Weights of a small GPT-style language model, trained from scratch on English Wikipedia.
Size: 15 layers, width 256, 8 heads of 32, MLP 1024 SiLU, vocabulary 8192, 14M parameters.
Each number is 128 + 24 x the weight over the matrix's rms, rounded and kept within 0 to 255. Layers, rows and columns count from 0. Numbers have three digits each.

# layer 11 MLP up, 1024x256, rms 0.108, rows 580-592, columns 0-255
115124116110180121088108134125103137096142139103194136118128131123157133109126125108075111128116148158119105136113140137084134162144135123101123125099104139157173132120114112145130104160087137105121110169125181132136114084128090127145129120128120132091133119171145143137098139118108142119148185136112137157139113140146103110168103145118157151118107129141137160135109162127152087144108136122121127167103145153170114112140112140138126112121135181116125137091121115117138136106120098068131098087119187118088126145095116138118167138125149137120098133110121112109106160150130095145131151152131077124139114157144136127070124103121123092144109106152106169136126156135116129137140115120074131125095104081162171164114118109115152106149139135128128137166140160147112146113141103
091111135103131129106057113098119130147117101142149088123100177152158112096111150116147113108131122091134072128102124119147146099110116143120147119122103144093150125104138126120131166151113097105114132101177156130159158109143124144135151134118128172154116140118140141128142134142084114155142151105095091138151140117096103150123153147122152119095076128156161150144108148106105149131094150120126078122123113141126151127122098135129182164122116140176141120147091128118147162145109118118156115125141089103119107151135175173143117147128117091091173120146162118142177122064108142102111123127152122118133160108141162103140125131116175170128156109134106147135180154106115091116142134156155144142128162080074127153125132103128128089126118163109123113156144171123088191122143153
101125114139125140103099097123098160098139115101106161136131125128130143078106121115128125138124125120184126144103151134118140141149155160106125168114146121128082107136120110137122107125111143154142129112101114150168157076115104158161119131141138099152145166118109100176125133141102131118110148132126169117093115126097183115123143126114129182155119197117170152088099165158125126138112103142103133120104136145094104160111119134112094113154143119157119148152110096132137146128098134154147098093155115141125130133114092156103107122117102127179149138114138098108102156066119169147092138166121130103141119178093137086091123135135135123123176085142145152078104135169128169140128097111125119114137134143069160184176118163126143147140110170109079145156133167158119120147154119
101163140145146169125148129123136135126144139140166068111148159137134113120120072126155156130129109106155115090110107154116145115151140132080142144161110083129120149094090099167148156093116139098164127097080120151164129106104139125121128138090084139145117153156106128174136105156138133127121102119114118076162138145152098128169152148134126126167104117065123094138106145104144167131122111111118118104140123131148120111109147183106116157146083119142137125117073138144182184124174107098118147122116144105091134181096110157145079116154127122108130132145145136146150109084158077096133121149149157118130169134120135152153205134111115121129142156144187103116096118104112135124151120123126135136130130127085124135154125153139153110144105153089114110128167121133108152104122072
125168083090146169133154156127103133138150138154106109119132172118102081153172127133118105153127153113143128119072124138140116081092104145082146132112134163166083077118144136134092111114142165159141132089146132130123149115169165147113146127120149139160135156085127092171133168138136127128114122193109119141142136163136063146112107098118184100148103165142153150079125189126130109177099114133127111131127140109182103095080127163156116145151106151134112105170128173106138167159146133133110130173123143134120146122107159148139124110137139099096151184123175112130127118140106107093125121132145116102112084108115132132133109145073147155114163169111107104076162087148112087186149135121119143096135143139097105155168131136102108141113157107151147094144112115120075146095126108
124136056132101129141101144135119161062154102194141128134129101100113122136124167125122143152109148130167165132107133111130096152131119119132121158126119149127135186161132164134132176123073127123103125118157142138172075127110114111101132086120119106113131132177176148091106101110165096183089103139093142169160115167087185093144079137140101132098098121134135147119160111103062130103101073093143131147083110124120162153133112182145115129122127110146185100124115132129107116113140078143160129174130151140065126124138119125144128143132094143153120174122177137135120177116135160129106126142127109156132150162102171107123115146149128134104081119141153116099144086130135111138163145123125076120117143100110094115137115075129166091099157165150163121118115170093120092104157131
127090142145128155135139093148097127091135116147137127144105141140156159165111137118093142147104143124128144121171145144111123143118170106094137132125141137136114100093125162145108117156093125101113131143148143104164088116130122109132102124118159130132176099138108059106090120130080096124123147146115113133112141133092176105135121104093149158140118143081127136169078165093094106120110133128168143146105073154131146170106106115129136156159107157118130111103152136083146120122115155126128062122144131092129046125132135141103138113147108143133109179109173144127149134109103194156120129170129129095114189119126125139129125118149139147110141121136142139143131139112113085101176199109137109136133138117144130102135105182117092157107148170123170146175105125129097146135147139
113117126135114148149102121134097138095134140131126108143091134115178117138089140151125172124114132156115142087122130144138096148151135135111143135112122118115108160120091137157154135136079091157138119146105101129149114148145098165112092117120126179113107136108095161112148118135100102165103086156120161109127171131118125089143145120069129159161113140128163127096168178163104136155115151142110106143154126102101112168125119127128130155126115096130124123145133105090130114126152166129136155162139125136158123151148140173158099109161105110158112148133125116142140118110137101102119105112128132109122108097146122099098120136144137111126140094156073147113116136160149102141101130134152153133113114123107124118133131107140131132106132147156101176127137117154155174170108103
148146121128163158141150143108158126131129150113145095110141163156114147112092099187130081133112133154079141146146095094119125137110114136112138108147117141130167112072132118100119141117139121152090092135117115117106106113149128112114101125154107131100103115111114091136109123149089072139114136125108143123118084147123137117125156122130134146093142177083110131142120151068136115150121076094113143126098137137114122103152125133169135105141137151160170130093120139068133114143107153053124148130152103123152122112173154144150095105170144110112135128123104098174129129126200133156150172135185128135121147120149151127161159116173160109157143131132101151130076119101157182118101141126149140102157128074137141113159065116134169110115143154132118126140188132118122128151167105
132125138130154147093150150110142111119118144106156106111115154133157101100122144110143133133112153132128113130123134069166108171178116161122141159085126125142139177145092146082127183163121137124129117087099149134130108151124165141145125131091106121090132191137114157146137149163101108079097092150120139138096138176104126135135113122139103142112104152139120130137103150112151152112121120143114132104113084140123132101139139107151197104119123086154136124121159123109129128141095091071135142157139115146125129101144119111157134114179124102095127151139103132137101162138119120116092143113201113122115125119122137120146124146130105122112151145127136103147148132058127131105183128158146112106141185076155200123152100171082129145136164154140134115108094129114111156094096132
121096117148121114161131112089119142138153125134155101164122136121158129142134142175137101156110108105121107097106170128121089122123143117127117126155142153093091149143132113155123126145129160179131166129148123133096120122155127120068121130144146111097099124149132137115129135121105141117094143135129115175120127159126119095093118109120155131105113126141175131135148127147132149097121166127125134107125108142091099134111066129185162130151134089150126136142117071096171130154178088151148124139154152138119135160158107083096158145121083114128137146081132157102157117144161103139124123121100100086152133110156144074121162137099187159115103129101175120083081118097149156102154158089143105104123148101083153147138141157136092137099153137099107096131130146178098121082156105
106131134130117164105114079126110156121083132127150120155171181121122098116092144134107158128111095113112115143154077115155136150125137125112151099119121136109160085123100132164147131141143075142100136105126156138159158140114098124139119110119109151098142085143096158108140106118121085124147118129115156113118084154098107148149134146090157176150131157149116168115107128139089101125115129158089140133126146116114121133124115095118098132152120118149115125155108128142149136139092152099116113120148162168154169110090113111115132153108097118136150161141127126149109148166127148127119137137100127157125145132159123115145109160161108079139116084134115177143169109109118129116139148159146149129125090123097132102137098122128146108167112155154135151115118104147091179093107148
105132117122109127117122140141090160132129148083102123136151153164150111126123117132115118167133110128137100139102146135065112152120121125134127158114148094151145137118172079123114151154136165122116094106172150110150152106157143141166151078104119118151134151153083093147139143069137158150078177129136082126118064125131136096140080137151118110094101189151188119138110129111086152115095082124101127150104104131164114111106146140104176123128143100148130114138108135147129139098144132116148122150134134158104101120097107144120136145127138146098128121166120130094132167124124121119169117113123148142111134135122129161145149127096089135128145098141161095139109088130103124141160138126109136125135159153142102133155052128116132089176098137117111106151139142165061130131177096
# layer 11 MLP down (transposed), 1024x256, rms 0.104, rows 580-592, columns 0-255
112093135135123133118140104133132131184150112113108100084148156157106150189134183124143130069126122155096149120131130129134130116111157136128126117108167152141104131112115153130104135090136142150086085138136121101113130136139132136120126127111128129135111155127120143134154146108141125133126120104119154106096120121153185147120142114124104132147140119170133127130113141115126118133130154136131099090142137146117168106112131107132154129119148096117134143132088154130152080131127163136121147140127133124143161101120140155138128171106124118157134110109129105157129121091132122085123125144142108168099140146104149111169136104114142151131125097125135131139122084125116150131125091121139090110176115146149124136151118160139095112143159122121117127121096119079089133135118097
135108089139118123087176102072098136122130131148110159110148101116104127141130136143136154105129133136105167134093156112114152109106129106119146141081103165154066118179118128131106074143143137124137118133105096158167129164107120125118126127171116166142118132117169106178156080129093165093134145140168143155161125112134150131083112116142090140149167138121188123118129132109084084150134158148151154106142120127110123120100132122112135136100146120119119101118158158167111154154157131101108136127159159100103139119123099131115140112114141121143151128117133178146115160157159111141157091117123097134098112175159106105126148160119091135111108145112135073126143079135153119117088122124131121160155189136107127086095121123125142147144168120131132138103122102164110079131178127
151138141127110107165126137116107145090135125102127149152082112120150135179140125127116120128105102136140103137095107096133100124153118125154108145165144143125086127118156093097108133095168125169129151124106104121157131112140115112109136159126116119088166073142109143093120185078175177103137106122142113109102125102128100149136114120133139123189142136194130141121139095157120101143108124179122119126097148099116150100120147090135099139143081142076094139157118103135157113145137125114135123107146129167116160106089134111152132168173162154131135134142133139127126161158147145118159091152080131102134099127154168109147090131140156160134103109102138132114141157128112131109120132118104136125155115085170113113114096104147109133145150123117154127126156166152100148114126112
098118124130103143121133125137113116107147149108150101126096134112136169139154088103108151107098167138157109104173112110137135121134124151109143177109103145113098168134127140152146164175109151127167147100150084112156137128141129096099126124080120117120131093142142090165176117129160101090151101136170108159129201189097122116124108145156105167175137124092135132139129104076152138111184144132141139117099141176091094138103159137118124102136141119145129137154083128127125153124158114143107110158119181110128110125120138167143127077156168091166107088132147115139121110151094104169115108097145132130117107161121053112136124129093191164086166142131117091109139122137130161152123115129154141145123109074117122135119132132093158119129076157123127157139142139125078071094134133
148133144137132170119096139130165141176095092070122173112141100112105151115141115111157139130118090144082164142120144083124086096188126130178130071107138117109151111116100157106125117135147110121124152156117101141185124161127146125107097131154119119141153113110076119115154118115129102139148141118156126111137065138098140122168091089097135154086101090171111125121108075099133151082158114118097137054106110148149138140110140120097151148163150115139142120099114112144127143138099164086138113107152161111156186136117107158136155106150132155108110089131132151157126128088108142152097136113082132090139173123190164101115120143114161124125141134153130150086087127084129107136115155166173146158169082119136146145092127118165124105141134159120124107129168177154108140160123154
148177110122120179097081172118125150118113147140137105124124152156073187135130175140119088133136115121099117109158166142113145133114107162114102094117122119106148137114116156136125139093184092078167103116101087113156112116143113124069111119148141129106135115138142148106136132120178109118142099101163123122117104127191090112118143173171113133143127143103139071152161110108143207172136146080095128124132107076113128079095122113122108123149136108140102134140110138161128098112076129185145154134122105160091152129168099139119132173124131146127122127135194126119133137162091133137103131094172117131168093122128137113099144138155129121125112134105169156084145173127143148112136085115144091130197092140098171134136117118136127112128108140171123165099131095096144135175109158
124164100106125130129128102103104120116156139134127160170140113123154108102140115120111106130158124134115138125130134109116119117136123140150128092151116151137163121135125103167136119163180122125187125125140145120122194124160175150136153166090114150142098115158155148166134157097126148125124112183062117118083159115130109102114158076181086077103134089111158091111149139106129100120174134090160139131157129141146098138166121164118097120098160120191156076124071108087138135128169115136136168117123090127118134163141121112158086076106134097080179095167149105120138115145099104119112145096131114172126134150136129093096104181120121141142115141140141132118147116134110165185150092118109137148115130109126110109114126111119135093180136101098050147143126124162120184157132077
137155135122106116141169143120134105126156129106161107160147154110123133093122143142132113062114126095130149166136155144101129099146103150129143143105141108110119125124148166127129135108151147104128130136156124134145113125134164140127138155123146125161123142126117137105128133110107110123203138136140106143104104123094113105105134126145142133158131137100117108173105163117136148136072119119121116144129131131129129122144185132158093120130135127092110117101115153094088137133124131116127120120153135146158096112116102148119128115116124168096146140138104145120108101114099123117140096119110126148149144080127128138103122126120126148114093145138116157163139100127118142140118110162104153134123111110174145107138146127129124121134105098126142163116150135142116115093163127
194132131108136109162119145074054099145116074084116134107150136115115113146121090117133131163103159128106115118159138119107135086185110104190151125127145141175112120147137158119108134065124159096159139154135128128153154117092136145132154149162111125130119164138116130127072139133109146163155119123127126111097172133168122144158126138167137149127085130126081099153117139105146075147108172147101111165132111102130148110178097143156112125109125086118137117130160122143125107116137147172128136164089132136098094133121094129127112091134091139119099116124109146148128161126141147095150127108121092094125103120169122134113190107097134077180132120157094141130137120169109186141158135126137115105129133162090137171062125144103186082116132119119188123126086136164100157142125065
176121096134117125105117126071104123143156133118137156166120187135123165131171135165113153204097147101136140157141180097155103108145155098177135142141154132130113103126159140111123128099089147106146074111152121164097118137072124110119173115154085130109134112074124114118128106114142119125106167147109150133117138095106145153105132134100123147149137169095143140121116141154117119078135144161124101172070059137176154112139128132155137106135147119141164115119160107128120126115134117123147137136170156113149114133143130111123132130103133142175102166161124145111137109154123122097117124106108102126087129119081172177150120096102111122123157080169129130119141152137147129120113143120117132122108126111119083128103106139122134119164077157109089112089151115108116142159112150
163142137105089134137158110152071166138115149138146119105128111143100125132164128130114137097149179114134110169139150115111127100108139119131137128118139111145130135120116110098107113098089129114142084134116087112156139148122106133160148138131159139137166146094183107112083118074083166155127130109151141118150122100139114129125169123132138107113140128126125127142143143161114111145146146125134129142125153162164086100137147117126147143132115101155091150158144133140128168113098143116058133165082153069111156102112085173138087144076168145133111164138087073141153068146091124075127097123120186128136109128112122125130131080124119147130109125166136127133184132124092127130114131170194129143109136147116102122100142104171130119150132144099154159170129118122132162140092098
128087165103098099103112106167147101163144076089123146134111137167128133154152118088120130102114114111119157131104174141151146109132138069084128089154123124094120131103134071132135124084140145148131145144105122126130113124128116102119160124151155132139154149099141108163144121124127132107138135111101149133178139085162177097114125121168162156150133142160083128124118147130162149136149116161122140121119073109117165100130101150134124119119140146169142147145107088115141132137115139132100114109086151122078106129158114127116109143147115181129136091135150157124143123101149153104125155083133127108153136115117143130127112100116119114160118137141127108149148158120159156149138159162156101119110068120145136137086125137126104106085157142133120121104121131133124098139156151
115115135162125120130100121132150142091156123160136147117117118151133137110139159109114117091145131144167136163096107082090131142131123145136112136152131121158108130151121126109129134119141103134176120150129119135141071094092124119108144134142125109131114124126162109094138102132104087075105152130211138131145134158109139127118150090096100140129188092105087136144129103164182136125089174128132118145156133134128123121128135101177129134141121120155118101170126136086128161183157127079119128113124105151136113130124146118151121131106127157129155174093151166105142131121125119143106080123145115095103155163103088122123183125124156148155096154139083142152102145106126111165133098139117148121111086119091151130099128131138147126104135113142123133120141102106148123168088163